{
  "beta1": 0.95,
  "seq_len": 1024,
  "doc_mask": true
}
Each number is 200 + 40 x the weight over its row's rms, rounded and kept within 0 to 999. Layers, rows and columns count from 0. The size before them is the row's rms in percent of the matrix's.

# layer 6 MLP up, 1024x256, rms 0.0987, rows 318-531, columns 192-223
103,153,182,206,193,231,169,194,266,224,254,229,218,182,224,201,249,270,189,210,226,201,279,173,112,186,172,182,155,160,242,181,196
100,110,287,219,185,224,145,189,200,188,274,174,232,224,198,228,173,234,177,226,189,134,134,196,314,209,233,153,261,287,171,140,242
105,243,177,218,245,292,211,207,212,149,232,165,242,200,207,237,192,208,276,218,281,183,213,215,227,207,177,216,244,164,230,206,234
095,145,214,178,228,226,245,197,261,145,189,235,145,212,154,199,199,205,216,189,228,174,217,208,215,197,172,135,293,251,192,231,260
109,142,221,194,218,270,204,191,166,246,198,256,268,186,199,230,224,240,152,196,194,236,249,237,107,166,270,241,266,161,176,198,185
108,207,195,235,193,159,216,190,206,246,186,185,93,180,136,260,256,181,205,217,220,284,153,268,167,230,212,133,236,158,147,175,181
089,158,219,275,237,246,121,242,176,260,146,238,200,217,209,268,190,221,211,267,220,202,215,209,237,248,188,261,229,212,185,243,177
103,183,180,138,189,213,138,161,285,165,245,274,189,203,241,212,227,216,317,182,254,134,209,168,227,240,172,245,172,183,183,227,138
098,173,171,253,236,155,229,157,246,151,159,174,268,158,204,250,257,172,139,148,171,150,190,171,214,173,211,169,148,196,184,175,116
097,165,174,249,185,207,188,138,187,185,203,201,204,198,183,246,202,147,169,240,236,203,277,148,178,200,202,291,237,135,213,204,183
094,231,227,168,162,163,95,151,255,188,182,192,313,184,188,256,172,227,104,196,205,261,151,137,247,141,134,203,158,214,276,186,230
083,210,151,231,200,166,157,314,141,222,187,160,238,197,198,132,130,202,159,197,260,255,127,274,215,188,194,170,207,252,223,223,182
102,200,194,174,188,186,185,205,134,194,147,174,202,152,214,160,234,160,184,172,247,189,159,198,184,241,267,156,213,172,250,215,99
103,214,210,240,196,140,206,193,152,169,205,332,265,182,162,240,56,227,224,252,225,181,154,164,228,157,190,184,208,189,160,205,230
092,181,197,186,173,175,170,220,182,285,188,219,248,264,177,180,182,236,225,177,204,163,249,208,188,256,191,209,159,223,133,185,225
096,201,280,145,201,141,188,224,93,306,133,239,234,296,199,292,148,209,169,210,245,160,197,138,130,190,165,141,178,203,261,264,260
098,134,163,224,153,158,96,213,224,265,203,182,197,219,246,183,215,220,306,144,145,243,251,265,194,182,213,232,158,256,225,199,150
105,210,212,244,209,240,261,254,267,234,171,227,134,132,197,266,234,229,219,192,213,182,189,183,166,201,245,274,216,215,183,136,162
088,123,207,149,234,243,224,175,181,166,245,190,230,252,272,130,237,238,112,203,147,200,194,243,283,236,231,240,251,185,299,190,254
108,223,205,226,222,203,200,253,181,234,120,171,167,206,261,198,196,227,227,165,270,189,165,203,159,168,108,268,277,217,180,222,172
095,255,196,229,229,198,198,220,171,183,131,206,230,226,236,191,207,186,196,148,260,222,187,159,161,253,194,195,193,183,243,138,250
102,201,214,178,174,224,255,128,230,182,241,129,248,176,148,208,207,243,126,216,227,227,255,265,238,194,249,253,204,186,210,165,241
103,176,246,220,255,194,194,237,214,224,178,158,183,203,160,181,161,172,210,201,180,216,206,190,210,224,194,165,134,231,191,181,271
101,238,233,228,198,198,218,249,268,189,195,202,239,248,162,224,186,212,201,174,168,197,201,243,206,198,212,158,116,196,210,217,233
085,213,161,137,193,269,201,283,234,156,227,287,223,241,235,245,218,182,285,223,295,170,105,166,169,224,215,168,170,220,214,254,156
096,166,287,188,288,173,156,172,178,216,198,219,197,262,155,153,227,220,199,262,219,205,191,168,196,242,176,244,194,226,264,240,191
099,208,257,237,168,227,209,247,185,182,178,193,205,302,216,156,216,158,127,197,232,210,220,228,242,282,174,179,220,168,226,203,206
101,229,192,214,173,167,234,93,193,143,233,153,208,202,204,196,262,226,205,193,190,242,200,224,196,173,177,180,179,281,175,198,185
104,322,209,183,280,205,192,193,265,200,248,212,244,238,214,189,185,234,128,261,224,220,221,159,239,213,148,159,161,128,234,144,215
103,132,166,220,151,156,177,185,157,303,207,202,228,193,164,215,230,243,209,216,221,187,203,194,291,239,162,193,183,232,167,160,208
100,243,192,227,246,206,199,220,213,212,260,205,211,213,209,235,219,251,204,202,191,224,211,198,216,278,211,195,180,246,211,174,256
095,263,229,209,232,189,283,272,216,133,170,188,129,168,199,172,246,252,142,267,254,174,204,200,213,197,185,256,161,224,213,169,208
095,204,148,234,199,274,242,201,209,277,230,180,158,183,161,202,209,222,211,148,143,214,192,155,221,159,269,193,155,274,240,96,233
106,188,165,141,268,234,146,136,246,238,203,238,191,200,144,252,159,112,184,174,233,270,202,189,165,141,110,200,225,259,250,204,204
097,214,268,216,187,266,170,182,181,172,244,164,166,241,257,173,230,151,166,178,131,134,171,146,191,234,206,209,271,135,244,203,116
093,241,87,202,185,191,175,255,202,236,158,177,199,220,205,197,236,133,221,187,193,190,128,173,289,187,214,201,252,166,205,142,184
094,228,122,249,245,182,253,269,176,188,213,151,245,171,168,235,179,147,180,217,211,204,251,146,240,184,140,174,162,171,200,175,243
106,217,182,191,143,179,204,216,196,154,286,172,185,220,184,249,300,195,197,235,221,322,154,181,131,227,157,169,197,192,190,159,254
122,167,192,214,231,222,210,127,166,141,182,219,211,168,234,233,235,299,248,273,247,220,194,264,149,196,170,212,153,235,234,257,176
099,210,207,179,173,250,159,167,260,252,220,192,222,181,212,165,265,183,172,190,123,241,172,199,211,176,213,111,93,174,231,210,195
092,187,206,190,172,221,198,121,215,222,184,210,177,158,216,235,207,159,244,182,230,204,196,194,188,118,201,167,121,117,227,221,229
103,186,147,199,189,226,164,205,212,190,183,251,254,165,218,138,204,190,148,213,231,200,193,236,196,247,266,146,211,218,206,204,217
108,200,306,200,209,215,167,195,233,134,155,207,188,211,158,212,252,233,207,302,132,240,145,295,242,183,217,248,235,215,186,233,255
093,163,245,224,166,145,183,164,204,213,225,230,195,299,243,210,194,294,184,169,278,153,174,205,190,94,164,250,181,198,182,203,191
103,147,165,238,156,283,159,105,193,219,162,195,225,175,192,236,129,272,268,209,209,166,204,202,200,271,210,156,253,178,211,275,218
111,253,163,213,237,221,180,223,241,226,221,152,190,153,244,210,222,202,204,207,182,102,159,187,252,217,233,165,274,180,195,149,168
093,187,226,159,156,220,150,230,203,110,302,190,254,237,186,223,168,203,251,212,230,187,181,242,130,210,209,149,240,150,279,142,154
095,224,245,187,179,240,199,177,209,254,203,151,221,154,237,217,315,216,208,195,214,189,128,164,246,156,152,222,176,253,151,145,225
102,236,160,190,203,183,173,177,171,303,255,183,141,222,231,191,247,111,203,187,225,228,155,185,271,245,160,117,151,282,216,151,182
106,232,265,245,265,228,140,163,183,241,287,141,244,222,272,274,255,214,231,185,247,190,219,179,187,229,128,137,149,175,171,228,120
100,184,149,208,200,234,217,169,246,158,216,164,234,255,184,171,205,225,221,218,153,210,230,216,214,195,186,225,209,208,211,165,265
102,299,218,172,257,216,208,238,250,252,228,255,190,223,253,238,223,227,201,214,216,224,229,207,271,291,154,225,171,221,177,240,293
115,186,222,130,279,241,206,169,198,158,178,208,184,134,213,184,235,195,243,249,265,221,189,244,190,213,178,186,101,194,212,245,186
096,217,126,191,248,205,154,204,88,173,121,195,244,255,196,217,176,119,200,143,287,223,134,217,153,206,233,272,186,219,191,130,216
086,212,271,224,217,94,211,230,150,169,146,198,225,206,278,179,168,191,207,277,226,170,200,165,169,225,193,184,166,246,230,196,158
102,188,301,274,170,219,194,232,158,167,201,238,185,140,234,152,224,304,207,141,195,144,214,158,210,191,208,81,182,271,211,228,181
108,262,181,160,234,221,197,160,276,161,253,254,266,195,242,210,213,233,152,261,166,172,171,213,238,215,170,245,228,165,227,197,236
096,221,237,236,223,168,218,130,119,246,197,245,231,136,193,178,182,232,183,218,192,218,209,137,226,152,218,177,162,196,195,266,159
099,205,162,282,147,230,197,203,157,180,175,215,163,174,191,222,210,229,228,336,268,154,158,257,222,181,151,273,198,306,129,177,197
097,231,260,241,179,212,125,181,206,243,164,213,201,286,203,224,253,194,220,224,244,184,155,247,172,186,174,211,211,226,184,217,172
101,117,198,189,191,135,140,246,201,275,131,182,136,191,208,265,194,256,163,255,185,235,167,154,147,265,187,163,253,167,224,176,222
099,141,221,245,184,175,191,176,173,240,200,152,212,224,212,260,232,181,191,262,225,189,238,200,153,168,187,261,103,293,153,198,190
106,217,152,209,157,230,181,211,140,252,162,171,174,263,236,231,139,193,210,241,214,186,172,207,158,170,224,206,208,157,296,177,303
119,147,181,196,252,197,181,201,270,168,279,203,158,121,154,186,194,210,200,166,258,222,206,219,188,151,125,186,230,163,210,191,254
097,199,215,172,193,240,173,149,265,216,190,181,238,247,175,183,225,245,178,238,245,133,206,282,182,131,194,254,179,231,249,220,228
098,255,117,172,204,166,185,180,219,208,194,174,157,248,220,246,175,219,210,145,170,200,143,152,222,173,191,204,261,204,234,175,247
095,194,276,169,103,179,220,235,176,205,186,197,205,163,217,210,240,276,229,233,225,205,142,251,240,170,251,207,219,198,238,174,184
097,211,144,186,183,202,173,175,195,220,204,104,242,166,223,174,223,191,119,291,213,227,161,184,221,241,202,182,188,191,157,189,202
090,149,235,189,205,244,285,196,251,209,226,233,175,278,244,219,188,156,209,233,157,137,212,201,235,182,161,192,251,197,221,176,167
092,191,205,276,207,125,249,254,192,241,187,165,153,103,177,227,231,158,225,219,180,212,230,216,256,189,248,226,176,252,219,209,188
100,160,199,224,167,222,212,261,223,266,202,170,225,215,180,193,263,250,225,299,131,124,267,247,238,109,186,206,191,261,225,210,238
114,173,186,234,222,214,226,207,229,161,157,211,304,214,296,176,203,237,191,223,210,214,202,242,141,215,200,238,253,158,195,208,263
099,209,174,182,272,188,143,286,184,186,195,188,204,262,168,178,205,129,214,179,233,154,200,166,162,253,161,211,155,168,168,207,175
100,218,196,181,263,169,214,134,175,189,194,197,178,178,215,171,148,126,223,284,162,152,232,200,163,236,213,218,275,220,197,319,127
102,143,164,196,197,193,150,236,128,220,144,200,186,188,200,237,196,281,286,208,172,243,157,188,228,220,199,94,150,188,179,195,201
119,193,147,201,201,207,170,200,221,180,199,249,180,219,192,296,115,253,195,221,173,162,201,214,139,220,186,166,224,210,164,203,124
100,228,270,213,176,208,171,122,157,194,189,114,145,229,239,204,197,211,210,182,164,207,116,177,239,233,254,227,259,179,236,201,216
103,181,105,176,255,193,197,200,237,157,180,207,218,188,193,172,192,190,204,191,236,172,189,259,230,128,205,201,254,274,172,168,219
098,225,178,189,173,247,188,209,186,178,205,190,279,181,187,224,204,223,210,152,252,156,101,235,220,231,153,202,131,302,68,126,218
103,240,218,220,213,93,136,162,159,163,154,167,255,154,178,231,260,150,169,209,173,255,181,121,183,210,268,269,224,231,259,205,256
091,201,196,145,212,174,167,212,167,219,177,170,188,179,271,277,149,184,169,150,241,192,234,220,217,157,235,243,246,169,257,161,259
101,225,263,199,205,191,193,239,283,193,228,148,287,243,135,244,217,162,261,233,285,181,191,194,200,208,208,288,186,289,256,239,220
120,189,120,250,197,184,166,182,250,199,231,243,163,115,192,225,201,218,93,251,189,178,224,133,137,191,220,186,161,198,247,197,173
110,228,191,187,233,188,132,273,191,244,245,176,144,181,250,222,201,183,238,239,214,192,195,194,222,240,170,190,232,117,168,237,193
098,212,172,244,175,225,171,207,245,239,192,251,201,277,182,168,169,267,214,139,76,215,197,186,198,223,148,207,170,230,271,224,190
096,281,200,151,250,183,231,203,160,153,235,185,192,196,243,184,222,91,196,213,223,228,210,214,202,127,150,199,145,184,238,190,214
095,184,175,161,142,259,203,194,182,219,179,176,207,212,253,142,191,208,295,216,160,157,226,231,239,160,236,162,135,180,218,202,235
108,207,189,267,193,207,231,166,209,188,156,155,138,205,197,190,214,191,210,224,192,171,219,182,201,204,237,262,254,201,136,182,250
090,257,204,207,201,118,180,194,201,188,169,173,185,142,202,198,175,170,191,162,228,181,202,219,226,181,202,156,208,157,183,201,176
099,245,172,147,168,195,204,168,233,218,241,187,169,231,196,198,158,190,217,187,204,256,170,221,286,238,238,219,313,196,244,231,214
100,299,235,167,241,214,232,196,258,175,152,166,251,279,232,230,224,173,171,178,278,207,235,190,214,201,221,220,204,207,182,230,254
101,212,127,171,180,207,201,202,217,165,229,184,226,186,248,153,160,255,201,197,124,185,141,282,174,184,212,176,219,184,196,175,225
096,154,222,167,232,229,177,193,211,181,180,167,277,309,174,119,111,217,236,190,193,170,235,236,197,204,241,195,187,170,202,218,156
097,205,208,187,186,276,193,227,185,258,122,191,225,186,240,164,153,164,214,157,195,209,156,206,183,226,270,252,207,171,200,196,131
104,249,203,166,211,198,184,257,206,200,193,239,272,209,192,252,218,159,192,168,200,236,128,166,129,255,190,166,252,137,210,176,209
103,266,111,58,174,226,170,191,145,252,181,207,169,249,203,213,229,196,252,241,163,160,210,244,210,289,174,188,199,240,176,184,203
113,240,90,246,231,243,229,216,219,189,242,206,151,177,242,263,263,201,125,150,233,248,210,145,153,204,172,155,202,158,239,232,164
104,190,221,263,235,205,220,230,72,230,181,314,224,165,178,186,191,177,161,264,165,245,151,190,232,155,143,159,139,144,245,185,257
096,190,240,225,187,222,169,197,159,137,258,174,161,232,189,224,168,247,230,217,164,107,253,188,126,197,245,200,261,192,195,223,232
097,157,196,172,202,190,215,202,173,186,282,204,224,166,253,208,214,287,210,294,232,238,222,213,199,174,183,263,148,185,299,135,215
109,206,186,230,152,230,257,181,222,215,167,150,185,195,144,283,189,200,202,182,186,203,226,256,186,183,158,137,256,187,168,183,224
107,231,248,196,169,182,144,208,172,234,234,137,235,216,236,180,202,258,200,166,231,129,189,242,159,218,181,229,186,209,266,208,133
100,216,175,136,191,220,154,127,181,157,107,174,206,203,239,243,204,211,260,219,222,232,130,237,149,195,154,216,211,143,173,208,181
098,231,182,231,270,245,161,231,137,175,234,161,213,237,155,252,175,184,218,218,240,253,229,158,260,266,168,233,196,206,177,202,226
103,237,277,183,263,200,194,213,129,200,239,228,187,175,210,188,148,151,219,183,168,136,171,217,190,282,254,233,223,204,279,141,205
111,190,173,88,252,168,183,236,281,186,244,203,217,204,195,200,180,204,301,249,238,200,215,172,254,186,197,194,174,182,223,234,242
098,176,173,233,244,236,215,270,232,179,219,79,162,212,177,206,249,242,204,228,154,216,191,237,251,220,167,221,185,200,145,167,229
100,155,198,155,227,174,244,255,267,250,207,197,205,234,138,201,204,214,84,255,155,242,225,256,239,231,138,254,213,201,249,151,210
098,206,203,200,244,223,245,166,214,167,235,177,174,179,216,254,189,227,251,223,187,226,176,249,224,225,215,193,176,206,181,208,109
095,161,182,191,255,208,195,203,177,194,163,177,198,168,147,219,191,167,245,195,240,223,189,181,176,185,206,206,218,282,194,211,203
095,155,203,203,205,186,194,233,230,171,190,209,153,157,236,229,195,251,207,218,169,217,215,173,190,248,162,209,199,129,170,248,264
090,204,185,161,229,249,172,255,222,195,221,156,106,256,231,292,228,191,167,174,110,162,211,166,248,151,222,173,229,194,148,173,158
110,237,216,208,183,277,159,200,156,160,200,152,266,202,226,193,281,272,243,178,310,146,175,219,120,212,145,277,182,190,178,220,149
094,174,172,197,229,141,182,174,188,228,211,202,258,255,184,191,269,249,159,206,209,201,184,218,274,187,281,199,191,221,232,149,157
107,258,187,207,185,199,167,282,194,224,176,238,133,272,148,224,152,168,210,196,256,227,242,219,205,203,155,175,156,201,146,136,242
102,207,195,186,216,255,253,219,213,211,189,262,178,230,225,244,196,160,273,148,236,198,177,245,222,249,218,217,190,260,169,178,290
088,183,295,226,181,232,237,157,208,280,221,205,140,146,250,220,172,203,199,219,259,152,138,165,180,177,209,196,214,208,169,233,139
120,196,191,246,187,191,125,162,136,174,149,210,164,280,197,185,242,113,223,178,155,196,177,219,214,213,222,179,197,143,238,144,143
092,203,171,233,277,258,195,148,235,204,187,219,110,215,209,191,135,105,210,234,197,89,262,163,255,153,125,234,236,158,198,260,179
105,239,163,188,240,183,161,214,225,165,188,170,199,160,188,265,240,150,178,203,151,225,113,253,254,189,228,184,236,203,167,174,256
103,211,170,160,213,183,129,190,212,155,211,158,262,233,207,201,177,206,138,196,155,145,167,286,216,325,108,206,237,152,224,198,194
094,175,197,200,229,131,228,223,254,153,248,103,219,208,132,252,271,183,209,228,173,203,218,278,206,115,227,98,227,173,173,293,212
099,182,163,253,183,231,161,196,223,245,174,180,274,192,230,214,197,240,232,165,211,103,176,215,240,175,214,224,175,265,215,208,139
104,265,141,209,196,186,178,215,300,233,155,193,132,186,158,147,208,210,177,173,231,189,152,250,194,230,166,223,168,241,310,131,199
104,194,164,169,194,157,115,219,219,144,243,263,213,169,192,243,238,211,240,219,258,196,199,230,147,166,189,219,249,215,274,129,266
099,139,155,207,210,215,220,144,178,231,174,213,222,205,222,199,186,165,190,211,142,144,252,167,221,224,138,158,131,245,179,235,236
101,184,224,196,184,169,170,228,197,260,214,195,157,244,180,265,169,174,197,265,164,242,206,254,196,236,172,282,235,205,286,161,107
103,193,224,262,167,220,276,201,194,149,208,165,207,183,300,213,236,215,155,275,193,148,177,290,229,207,185,231,156,197,241,228,201
101,220,200,180,152,218,169,172,193,222,103,226,205,241,287,197,207,169,211,223,231,142,140,145,170,242,206,245,173,216,182,162,95
099,157,225,229,145,221,255,243,242,197,206,187,228,134,248,192,141,212,160,231,163,205,177,149,189,217,153,165,203,193,213,231,290
114,93,227,168,149,243,251,237,226,288,208,222,228,235,165,261,206,182,244,184,277,192,195,225,137,206,221,197,226,118,206,177,241
101,250,173,117,238,165,219,132,225,206,200,156,102,102,115,181,275,216,184,259,265,184,196,244,221,191,207,162,170,203,189,267,252
104,239,205,244,178,185,187,213,137,176,194,159,272,134,180,218,235,295,264,202,261,176,188,174,172,197,202,255,132,219,203,280,213
096,198,173,246,226,190,243,154,247,228,203,185,141,199,169,222,202,234,197,174,204,223,121,240,207,238,186,174,181,228,207,206,219
102,179,143,219,200,210,174,142,208,202,239,126,196,207,150,184,188,254,202,215,261,207,280,219,284,271,212,179,185,262,299,207,209
095,261,224,112,155,207,157,167,209,235,208,239,119,153,206,179,188,172,217,249,235,195,254,202,281,236,191,268,222,202,227,215,178
098,183,187,260,226,238,151,201,280,182,285,180,152,204,176,244,147,137,155,126,231,189,224,147,138,177,203,185,204,192,214,209,249
104,189,197,166,189,191,221,121,175,222,238,192,222,178,165,197,163,176,119,266,177,245,193,160,193,147,222,172,253,171,156,239,232
088,150,164,123,170,203,168,242,174,201,199,230,169,249,271,146,177,263,216,210,226,141,196,197,249,188,174,285,155,165,195,185,322
088,199,231,219,189,192,139,222,174,307,127,220,164,237,206,188,189,112,179,157,131,219,183,204,182,144,189,161,182,198,271,186,141
103,209,151,188,244,251,198,223,206,198,191,174,141,194,244,210,220,226,202,209,238,137,170,168,216,234,197,266,203,283,219,174,236
100,233,275,170,184,199,133,148,179,248,212,209,181,199,226,202,269,169,195,137,146,257,116,192,210,173,151,180,170,178,182,150,206
103,166,119,228,246,270,240,240,253,170,233,229,196,181,200,243,253,202,199,274,196,214,196,170,228,176,234,222,165,202,161,225,240
100,164,186,273,193,234,233,169,178,238,101,77,171,102,137,233,283,207,271,240,228,210,262,213,235,217,223,199,218,213,226,195,163
112,191,175,195,185,192,169,239,150,147,194,180,121,161,133,118,64,182,200,203,136,183,101,199,196,138,215,232,211,228,212,212,174
102,166,151,208,161,240,214,108,270,148,175,259,240,224,199,196,179,183,253,264,175,205,260,200,177,207,180,187,271,136,255,166,227
111,209,196,210,268,179,268,188,212,208,198,152,156,154,203,190,186,141,215,158,181,116,248,150,214,253,244,127,145,227,230,184,183
107,180,164,148,186,206,191,300,175,263,183,190,207,175,231,279,154,209,188,271,209,150,133,246,196,176,240,251,145,232,224,168,184
101,243,168,277,171,158,242,188,209,213,251,157,223,261,143,219,244,190,158,149,252,198,282,187,176,174,206,201,188,169,266,121,214
099,247,218,205,186,214,145,175,136,164,232,226,184,201,271,196,162,122,226,222,164,269,269,207,198,192,222,212,171,205,202,162,137
104,226,130,206,215,233,255,193,197,199,224,289,235,136,148,178,184,185,280,189,239,183,224,261,209,142,241,252,172,254,257,171,215
092,152,180,174,151,141,173,170,160,208,210,158,179,202,140,222,230,200,248,186,260,208,205,119,170,228,130,198,193,206,205,240,217
100,181,213,186,241,151,159,229,281,168,183,233,175,253,217,238,198,233,224,175,204,244,244,184,219,238,178,184,173,208,188,203,201
105,195,148,190,201,243,183,189,173,164,214,205,207,123,217,229,203,176,129,247,159,208,192,155,243,232,192,156,250,261,182,243,265
100,200,158,141,254,179,163,158,243,161,264,162,122,231,210,143,211,228,203,244,193,184,232,247,169,216,166,185,143,228,175,152,186
107,177,289,88,149,282,214,203,246,221,170,195,244,202,127,197,264,214,209,261,210,222,205,225,232,230,251,230,159,214,193,225,257
088,192,232,228,207,142,241,123,215,234,209,312,168,232,200,246,166,178,278,153,183,255,141,209,175,293,249,206,167,181,216,216,152
103,256,175,259,261,188,199,254,183,140,216,219,249,178,190,202,264,217,194,251,259,223,166,133,209,225,167,267,124,164,177,195,257
089,132,158,190,198,154,151,207,203,165,267,126,194,211,168,249,203,157,216,234,178,192,233,168,258,181,128,156,269,216,173,188,252
099,168,206,227,167,199,197,156,308,252,131,253,284,236,222,217,177,268,222,201,199,110,217,212,204,204,155,119,223,303,202,209,284
097,247,193,200,121,187,238,193,202,111,216,196,277,227,228,135,231,218,240,165,216,160,247,174,213,197,207,206,159,225,136,140,196
105,145,161,234,202,161,171,216,178,222,261,231,167,209,209,169,257,214,239,197,222,236,213,229,189,257,149,127,237,138,233,251,184
096,257,210,237,226,226,262,221,164,168,199,138,207,204,224,218,231,161,150,195,285,216,164,231,257,206,183,105,241,194,138,196,222
096,221,236,194,188,186,272,214,151,173,193,176,266,217,243,274,197,189,215,199,181,170,205,185,243,179,178,232,95,214,176,208,202
085,277,218,192,140,212,194,158,169,157,224,201,210,183,253,238,230,208,201,191,190,245,266,173,194,184,265,198,234,202,214,148,156
104,267,193,158,179,152,216,167,235,193,174,211,196,199,171,219,165,150,182,252,211,196,165,237,173,200,152,184,223,197,147,242,161
107,204,156,214,224,207,185,147,220,179,149,204,201,182,167,217,261,237,210,252,157,160,246,296,199,206,184,151,118,218,171,112,202
107,110,145,188,161,229,193,189,187,215,214,231,211,216,205,188,251,238,180,242,221,208,211,223,208,249,218,243,182,159,253,174,184
087,261,231,229,198,203,176,196,214,233,178,231,234,127,224,182,218,222,227,173,125,164,188,211,131,202,175,164,143,299,132,110,224
095,220,186,213,177,148,269,224,199,172,229,250,195,226,212,227,198,219,149,255,181,207,194,198,236,185,211,113,165,243,244,242,150
110,238,205,237,291,133,268,171,215,157,246,225,153,160,208,311,183,199,187,129,136,154,218,159,227,143,218,161,199,181,151,153,188
110,181,223,184,212,255,232,193,194,189,144,238,176,118,218,166,201,139,192,172,275,136,122,186,208,224,218,234,236,184,180,230,213
097,225,186,209,125,206,177,173,215,113,220,137,225,153,261,209,228,165,206,205,213,252,216,244,155,229,256,220,262,189,168,235,144
099,183,205,227,248,187,193,197,111,206,185,220,181,181,187,206,203,233,184,159,231,212,156,192,200,216,165,324,220,201,333,231,243
099,126,138,223,255,192,130,250,211,216,191,281,246,241,229,200,213,243,216,167,135,184,233,250,224,215,187,133,201,219,210,179,228
100,182,257,248,258,177,137,169,231,207,253,184,178,258,241,196,222,251,161,230,221,205,199,275,232,211,173,185,129,194,203,221,226
092,226,222,267,188,236,222,262,213,118,166,202,180,229,192,193,218,208,309,157,181,216,231,162,206,253,124,216,272,232,189,255,118
103,174,197,232,227,187,168,240,144,201,203,149,297,198,204,173,208,147,235,209,227,215,300,160,229,251,181,160,197,167,223,248,156
096,191,130,202,126,151,138,269,184,257,241,305,229,192,224,257,119,152,288,224,219,193,161,219,193,230,234,248,236,265,127,188,167
105,148,252,231,167,217,155,155,223,276,196,183,233,190,229,187,180,223,243,211,193,190,153,232,228,140,212,243,186,176,268,204,184
094,160,229,195,204,237,184,161,203,153,211,147,178,215,226,228,225,269,159,219,181,174,216,180,213,111,204,210,225,169,257,206,205
105,160,164,229,224,136,199,132,250,169,218,246,221,226,194,163,165,208,200,193,225,232,276,203,209,186,213,233,197,212,229,247,222
096,169,237,186,192,291,214,195,210,223,294,141,193,171,181,262,222,221,204,199,184,239,176,242,328,224,190,225,171,134,218,207,165
102,183,277,232,178,176,164,204,188,258,212,208,160,178,96,177,191,178,241,246,164,193,215,222,156,200,202,209,237,229,168,255,215
097,256,162,120,243,215,222,184,228,198,205,231,160,274,244,264,140,264,158,222,184,177,143,209,189,247,132,230,185,206,206,207,253
104,266,223,205,203,266,241,158,260,233,208,244,219,187,217,211,179,212,211,210,181,242,147,223,183,147,218,242,172,173,121,230,173
100,139,195,152,191,244,211,198,173,216,194,268,228,229,215,258,235,203,239,195,168,253,176,179,189,208,197,166,220,183,150,154,257
103,235,158,237,140,263,195,244,189,201,226,177,235,192,164,205,230,172,162,187,225,174,319,125,262,176,237,172,202,239,242,213,202
101,195,133,224,121,174,180,279,264,145,222,252,153,256,220,169,168,215,223,247,232,219,261,159,203,199,104,257,178,196,221,192,196
110,222,195,211,213,234,202,193,226,210,252,254,201,186,110,182,167,184,207,190,148,152,168,150,198,264,237,200,130,119,256,168,222
105,211,163,242,153,187,225,196,201,188,178,190,204,225,176,255,155,214,213,202,197,157,147,287,125,200,237,148,142,215,168,197,172
095,159,181,232,251,195,196,216,235,127,202,218,227,229,159,123,276,225,214,219,176,212,193,266,201,203,164,228,209,220,170,223,189
106,152,136,285,189,150,225,266,185,173,195,162,230,166,192,199,207,208,251,210,236,175,209,224,185,244,206,166,163,267,166,216,193
106,150,146,137,273,227,206,164,213,260,169,246,120,166,228,158,214,219,186,288,242,165,212,178,120,195,134,231,211,235,186,171,182
110,131,169,218,239,136,172,264,171,234,208,140,180,215,200,207,174,200,180,248,208,281,259,231,224,248,188,212,206,179,175,197,178
099,230,142,176,244,186,160,162,204,218,183,165,187,213,195,178,171,180,222,226,143,226,165,197,214,174,166,174,142,207,179,238,215
108,166,177,222,203,201,166,182,266,148,114,144,269,191,197,229,168,195,223,274,128,141,160,224,256,209,188,206,161,173,164,237,195
102,186,225,220,252,188,208,224,207,147,196,126,139,216,223,225,211,225,121,200,197,146,226,203,254,257,225,144,178,235,185,186,193
093,222,264,186,264,209,111,165,173,223,125,209,214,215,157,156,224,176,202,237,164,139,148,327,228,167,213,195,156,221,126,209,151
098,151,106,246,172,179,173,153,237,260,220,210,224,244,255,200,209,277,210,223,186,165,191,148,210,183,195,162,119,224,141,164,132
099,195,212,205,178,211,178,285,175,188,174,160,178,83,240,209,176,180,341,278,261,210,134,166,126,217,222,151,245,216,218,263,170
098,285,244,287,182,235,164,177,146,237,225,258,302,224,122,265,257,226,179,242,135,163,216,169,176,170,197,165,219,168,194,175,248
091,233,150,221,250,223,168,209,249,231,172,204,198,239,282,155,207,223,226,211,262,190,180,243,150,211,174,240,125,229,189,149,241
100,198,183,221,180,158,216,218,171,271,208,241,247,190,229,162,244,245,173,180,180,213,170,149,159,168,190,221,234,204,209,103,206
102,202,218,239,162,165,100,202,213,118,122,170,174,170,138,209,235,231,230,218,133,172,198,197,116,155,191,237,208,147,246,181,191
082,136,180,162,219,201,189,211,174,179,187,241,206,140,233,182,276,171,170,190,251,177,159,213,210,222,174,184,149,184,206,177,213
100,314,255,131,128,164,191,148,198,186,181,171,228,279,193,225,160,171,153,109,240,255,163,257,212,215,208,254,225,176,214,209,201
099,170,178,330,158,159,229,176,194,160,216,183,206,185,178,296,180,174,233,212,178,265,149,177,151,286,241,193,262,239,189,252,233
091,224,272,263,215,186,195,234,188,191,143,231,213,230,177,215,238,158,194,160,222,203,247,176,193,250,175,222,215,191,218,140,182
097,188,216,223,216,251,131,180,190,177,248,283,184,273,204,158,191,214,231,200,132,170,245,273,197,106,151,185,163,184,260,179,245
107,238,179,214,217,248,168,196,203,264,187,124,206,182,142,186,151,232,236,319,218,188,158,243,209,157,153,198,108,204,206,216,210
091,171,233,201,205,190,146,213,220,167,221,295,170,248,164,196,140,188,202,211,239,258,159,327,224,154,252,154,155,180,198,200,259
105,216,224,197,162,150,187,228,202,187,261,240,191,242,146,240,206,155,293,217,223,283,186,176,185,132,138,157,195,213,186,199,215
106,145,264,192,196,201,200,200,180,222,210,191,224,209,163,146,135,150,237,226,200,207,261,161,265,246,196,214,152,176,257,285,311